Weights of a small GPT-style language model, trained from scratch on English Wikipedia.
Size: 11 layers, width 128, 4 heads of 32, MLP 512 GELU, vocabulary 3095, 2.59M parameters.
Architecture: LayerNorm before each block, learned positions, tied embeddings, normalized queries and keys.
Training: a variant of SOAP for these matrices, 2528 steps.
Each number is 128 + 24 x the weight over its row's rms, rounded and kept within 0 to 255. Layers, rows and columns count from 0. Numbers have three digits each. The size before them is the row's rms in percent of the matrix's.

# up: layer 2 MLP up, 512x128, rms 0.234, rows 58-104, columns 64-127
# down: layer 2 MLP down (transposed), 512x128, rms 0.224, rows 58-103, columns 64-127
up58 113:089146161130119121128114135102070087169105115133169118099168118157116119108179101139134078075108136108130144111200172168122123122150140110131137149144136118092104192134129145111132131114156071
down58 110:130139122120090109150158143102151122138147133150155116120119159137132183171129167128130140130134114102162122144114178117107134173105106127143155095116137101110096110108118091141094159166099080
up59 092:163132107135087126140147083187122138140144131127126154112136123082137101072124160130096151088117124080125112142103173144169134067158138129132142162170141097128143125167135119130172146116123145
down59 090:191139142118130129124146149149092136135119122152113141168144087169167116116131144140155106162126101138151146115142170140095199134115112118136126142087176147138122132105145162135130118148171093
up60 105:125107171117109145110152138090127122113110190090117144140164093106102125159113143135144110123097117183117125143124119098101179158116148084129155138122130098077148115134135140164120146144156137
down60 116:114110127127144104147141119130101138128171137151117114129156134126142137132125144058139139103114083105154107132140060144139110132089094141143117172136120140154154096139122122123092135173154178
up61 105:162122092123091104173141141154145141140106126111133138132103114115117144127130156120162114225167106088144110172109139117119115124113200120154134152139138130113156152147143139118114111128173129
down61 106:107127153161159162108137116137137151093137087144137138141140147141117104118117164116135093178108114143128117146125107072139083099159123161107071136091126137108150129156145123148179138151165111
up62 090:113143172094148135144073116096148120135120143123130120127123117132139114141098181115117109120102099150113164158131141101122123155100102141106108131118137091161097117121100146145139087132112122
down62 102:123164142122126151122114089099119142102083100115114134144101136102123106115112145116160090142089135135075155127122139127125122096163110120127127155148099135166114121119135091131124126126179114
up63 094:144078118121119159119089115094162116057140129140156155137127083111091106138137109118135092132115118136176126134099128111145141123123134135111140130153142148098080143134153128143085153133095125
down63 101:114149159148139116110100120127089136108106152141138136126146113140128088131108125133132089116142141140122126175124135146130100163095140073136157116145112149133152124143069140146174161101085129
up64 107:125150145117129145153118107139121109179170085146111139146131121174165135146130134121127099119121141172146113153142079151135150125117159088119151117149119130119081103124132082147103145161138133
down64 112:093131085107111111149140142143168121085135142098157158115160123105173090064127154144148116133130136126100093100118131117079125143094102141120129153109137134119104146120126114147141156127080125
up65 110:095111136129144100127119135097130148149180125126094097123164164113075138108080111152154116099107140114120122108129143138155134169121131155103118143137100083133100122092134133156167126161104122
down65 098:114172138156119134129108117188118089167136097119142121133134064095126109152130158104180150115115136154113078120124133101119127149119141112081116113157085147078146148115128112115106100090126154
up66 104:163151132072113132138157139144179138141134159119150140111134104142155142122138114070131136092134105074102145120148110159131158107104128116138099112133151072140158160127138126149120137131139078
down66 097:159130084143105158143114171148128109121161109147146132133138155104135106110142125128125143114143111145144085151179141149152103158142125126114133135168134153103116130081159153104109171111099145
up67 101:177111144130135119131181123112134155147102116148152111097116111151115138103128111144165099145135153131145168110138135155070125125139174164157116135136117121155138120121168082118160150122156162
down67 119:143125137128144101103149142126130158132074161066140143135123142081167111093159117140153112160115099077109141135142092141145114092093064110117067125114187143146101146126114140126137081129163125
up68 104:174144118100096128143174117136130134140156089138104095130124112116149138131142093180070144125136145099175134137105119105159106132165165148139100110135146145117089178120157113098123117101135164
down68 109:110134130130139108089124140115111121112140155176106108134125121106133117135080091114120110138144180099133121122080105140170121168111115130140149164143118116149093103108131130140126100127080134
up69 103:156147172105141150154131161130120116141139144100123112151160143099133164138118075178161122127120114126155104128138134142079143107113102112117111132131096173113130122112132134093187146119160152
down69 096:134145118089131104143132103133107150101099147128134087114121124129114143159120116105151157136139129138137105088168089111089090133148089155136124145054095140110103129123138112129107128153163142
up70 097:124130105125114151080154144135098142109165077116168160103165133153112115143106090123126154107127145171111108119131104104097137122122157144115111141120156114147129187174121093095093134160156144
down70 105:166118112168150115144138121071099155099100093143076123116118128099114091161136125098127120120134135090168139112112140133127150120107134156140136101171166175179079087150127104147169108121128068
up71 086:109162112131112121130128108175110130165104140131103147111076134126159118131131077163087155088137110135106175137117131083127149169106101105151137148170117107097088152123136142116131110125130140
down71 096:146122111138153122134130158125109127126129111107144154160164134132134105194059157079164117152110135136169129135063144144152100116110131152116153167111124148122103115137132121130156126148122134
up72 107:151148131149112133166106121168118161145153092112127148155095123117114153122120085132086127144141171121115103151132106111094160132132130115117113099107109151077131185155124134165116068090134099
down72 103:130163125176127130158142117112125136070070094109122113124155121127118152108138128113114124164132130128118097115116125136131123111122120135148107136135125119118111114101113146122137118143062108
up73 103:113087126120101154105152114146115142153112120147130130137076138109125151160165132149118094172122116147131105147130103113109119111152151129115178115122149124143080140176146076140172093118140122
down73 105:130089132141148168158097090123126109079125095126080135127167123109107099124135160094163143104112153129188124153140087167129133078128128131125116149138141130163133139097101107086130081126106098
up74 108:113123123115145100142125143140146125108139103098154159096121130110139096102123135182079088100133095100106129140141099126065105122077119107119112092173122128121096109150134130111105171106142134
down74 103:166139145106135134151118117137148147166159139122122108130135148085129139132105126113121139106140160130115096119093155179112159096123114110128170147098125140143103137111162207132153117152095103
up75 105:167118180126097132057161089153159128147148104120134089162087105119115102133161096172111116104145132127140097150121131115137118151139105134139144118149141143155095139129172188115104148147082129
down75 099:089114112165129115160139134108132115137105135159111170128157165133144157114146138141127152111119140095104088114113127100102126144163137140108111034143088139124108115153117130106183102132125170
up76 105:116085155100141110102122118154125139093120120151164158107148111162131107117135123128137092134140154105124159111150107156166161110097149088128119106101142112123129112079104137129126129164126175
down76 110:135110069120109129110123160119163126138141143093175151114125148143155107142128120125100129135136127133163130153109129119127103093116123102199147124136145117109115142113138120178094156129104135
up77 102:115085152133137152124104113125107159148122143171129116148076123135142099134129121156127102113134111146122115116105109119102107071181130106125090143130156129090146111113165163135131133132159138
down77 107:144153123133128162095135159134113116160105141122136145113121102150085082111087124182153111100122142111145076109110130109136149077098137118116111121103117148119110147155098159106141138150141125
up78 106:124155089107123077120127113127118175164118135166128075122126144095136136152077126168137102160146106121154090126179132107133120109112135136117111081163123095129132123133129111074156122158157131
down78 097:114060112168145137136139128159099107095162105125093081147154114108155152116087086126134141122147115179114125155124133123103097098142121111141142135170141154117111102170085141123126135136153118
up79 105:122124169132141129105095149099155138144111108111155129128142107101111126129145123162118139118140138158072114149108133118128121103091128081188136091123110182086148131127130139120134176118152119
down79 111:140142150117129096126088110146143153109173132171124118133150180169146142168130099144113080129145121147121095132146142126140128142143125132129167144095108122123129055122149127061117154099142129
up80 102:148098125165106168153168148147160134144095120078146108158048127133138160125152093126125129119139130072128125132109087127127109126134105114112124143109132150135167115144128127088126101102109129
down80 109:136153147098127094111141118165103151120142102129116090135148128076162131124134123144153142157154109121150113083147127110127164155129129116175112116096120090126136164176111104144101149137149141
up81 112:118164109121111131179125128142140130152168120136117077133174171135092117154100098131088140089117129097103143105158176129169076140128181164146095099077112150141117139132071140142100120174135124
down81 105:119126105121127129140124121118157116138120103128095156119054141115151115167142141124094116074149171129147108154129127150094115121113123103120180148074114096139122176100155170100134120133127114
up82 097:112097166117121171111138103136115095155111110133136118138109124160121124167134116131092087130122108138102131129134090116164090133100122093140142148112158142093119127102090098139140164146132138
down82 101:143159113090147113076153139108133138121164140160091098148142152124170107074105082123131133134085099153137122136130140107139161120151097142175098114140124191125153134152159096114158139085137163
up83 110:135140132148126124113150129140129107154123162133142148116087120126118160177146103151137093152092122157136117092131136175085085124189174126179193147131111129137126125142143119086130129160114124
down83 104:142158124131133101161102081135168104108113112114155141155123163106151153129132129096140113085134126112146113121140150123135174108148096148131172124093145148104128133130126115105153142166153106
up84 098:110175114153147160114115111141140118108159106125123112134143106086131162116166134126143090123129138135095112136123139113131124179157121119125155141133142064172157133125151152114101104134117152
down84 104:128105107109127130108158160163117137123133122140118134118113129126171155157125144090102110120091168120133124120106142118109180116122147115109136108128142119155105145125150144123148132162147131
up85 089:129131155133115078153122162115172131136127108084134107082114183130148116154125145095115111080081150144116128129107120094101112111165115115101161136105136075130124114056089146112136085135131176
down85 074:096111111098130137115077089113137080134107154142125152123111158099146125159151116129147117098165114088126108101101163147128149151109126154140134149152112148083135080152130139170143149126125144
up86 099:113084113104123131143139122121107115160093122138103099078109133118195080111154150117152102145110130133123124159132112114153122096136143113143110153127123083147131131144132093113119087055097149
down86 098:156105144103120140118103116113139112090145119142165079121130132131056097114133163120178147120166080174115136125097095122088159130133123144096126143146147141097076165163164115123144097136139111
up87 094:124121113144155144130123132127144159138126083113126141125134122150121161126096086086142133107134156078140130108142125110128131149116153125098179089077096126087160085106140173109120119106101100
down87 099:141120159105162139094144126120173114137131154166127113152098163110110103160171129155106143157121157148127131127114112090108155120134122136135118109123152115071121126172165125099161122134150097
up88 092:146123095152119147105107138141100142121190124118150128131195087151108130113096082146117098130125102102119137124144114101146109124128121132127115115131115108107116122160102093120152109141103193
down88 089:155111148138082148097128144120092140109123114160126083135100137085129130155125110115113122094116186130134118176114127135175141157102127128112137123165154067138142164122126128115093146119107104
up89 102:151162105116108100152150130166119130119130088141120136132160136074169118182139113147136145136129197157143111108131141120160119120096120149136157141119108127083107176131132145135119140142117132
down89 087:117156094127118118121100134143113114103134128173132094108097114147136134129155162137123141062147102107154100125144135112107105121180139113127110125121175083101111101150121122134140147138093111
up90 094:156139088149122119139110088173152131101119159166088093150111135148132069101108086104168116125091167111149122132161127089125123139116151128140132117135121117166178100143142137137107133128104124
down90 092:109161166146097177146136171124149147138130103158135161078094130186147133162168155102119119144140123192125157106113127118173136137093093148127137123134131124105105177135139137119109106108114097
up91 094:122113088135106106122127140130137126123071163110127107106163142144147155154090173133119160139090136067133119085122120131145112111126167130110134077118064104113159126144106142097070104097136149
down91 097:142107130115126113101121113136098173110099184146155151090131133124136132073114149147140135129163122158166104142139126116097137123146159181100110109145090128102129166131103176120158145129114161
up92 087:144111159133124101113093100118120167088074118103151118123127105114116181155146136166134118142110159109128150130160083096160122116149148125108112132113103078120150116112083167147151104140164087
down92 094:135135177154135138126095108112108110076108118161164121093127112132144117190133128139144144156117144131114142138117126141115139120132133114103131081161105145088154158157129146104135087078095109
up93 100:132115149102133122119127120094186150140107176090148084132140166159116148186149128121116119137106152129095138159103169172124124116077137125108137091134113116142086129174158137108097102102154148
down93 108:104092133109148144105129121122143146129093116116108160161123120093140187150138122095148106120123127122148129158112138143112097147159093140126099108110126122129197140147130120145181140132159138
up94 084:131120129137095152130142114132174094119161113088083129126167113140096159141143102145158105133124143151125089129109097159107118139157087149122121132112097123115136112142111114068150126122112125
down94 086:143126135150137133129110170140099116073138152120120093123129133145134114144099111102088100118126130153174134093145162134177112096116171147110143079128134168156140140133165129122143122130130125
up95 104:135119071093100093137176138099083120154139115159146122135141110159152145145123141107138170130135137105098069137108090165148125109113107099137123091156132113117154128172129125112105126137131125
down95 094:109123145147125158128102135154111123106215133123127172145138151135141088072102113162091092123118127144158146133136105111127095133100113122095121164124139138126135119098148114140142190124144151
up96 104:168126149094135131116114145098127128150132155089117091106107150066132129147151125113111157095101118128112112149132117170120136110128127157102145104154100157134128147127170137127091101124146146
down96 107:120108161083123144100132118170114133181109134125145102107131129166116110122143143148102167134142146132142102167122105123111190141118134159119106077095117128121135158133142136153185161123089109
up97 093:120136084076133144120172134136138128146102142117127084127130130105102129110137169173130120101140157102083115122129119159095090157105138111159144115125129120150145118143143113155074170166152112
down97 092:105097137166115087133105131143129112143140116141119128130104160144126111127134134118098106080141126152162125135130152110144113160155120110145133123130153108123093146090100153090124087091092115
up98 098:134156144102128154093098126124114191160082109109141104135125149112106151120122101128137127139155151140103150131147136127122135130106068168137120148196117131100123119107130145123151139119114086
down98 094:168143150138146109143160125110157100105141166149148117135150178138177151155109151110128129172085099088124140153165107136072131124128161125163142129155102108100201112145127124163150128164102132
up99 110:107099110092141120132118140160135112143067169109143143105076129132140100139161121122136122153126136110077096146101123117152118172063146081173102123141111156125121091161144118119125136127129111
down99 101:133131135106161089120130136133143129150113130109151134171138107079102113127095128134160124142160133127088107140122139089117129165136164126162113119144133129123112108084079122091136114104143136
up100 098:133132111149115127181145117146154153123157134093153088125089159121115112140162108151141110157192118115159075126083104157105152155129120132123181102155113117142135136109132129124114090173130102
down100 098:158178139146158143155115140164088134152131121135136135144159148116129145134122120127136153067124132142110152163129148128151157107102118089177101142140148120179145137136143161097136187107135150
up101 094:129134092154150159097106097137115124108135110136116132159140141098156129157155074126110140112125129140123092180121131145164122141152101169093116121131119110156154182148168162146119146147130073
down101 094:116178113150165107107126136123143184100097098099105097144151104142130143158160136157124144144095154200112133110119136141119108153125130136123121120132103099119171110119149127157127140069139157
up102 100:128146107120132155089091141082156161155151094131145153092126144134148136123182144167149134144114129170101107116100130088147121113129127101096170075114122129151097137112120152090154141109145081
down102 102:096136134134130155139157113117121105113093130136148091115142135105138145105171139139140121078136156106114100103139102142134113170118156135121161113117144133138144107137088154108152102162122147
up103 096:135102125091094151120134095129159135114125144127127171083095122096144178125154129137120130105105153158133108107116168131149157102175124079082125129133093115090158124123146107069105116153123125
down103 107:155149069163119124148134177091124120135125138117128147137152128041134090115133067160080114150095090116107134136133172137155129141132118122089100130157121166124137146146117142122113077134122137
up104 106:141141161141132127157102146123074142169140107138077121124113160115106142124100113139139142110166112144099165157123122157123085154100090147098115166112130114089133143128079138150143181093132083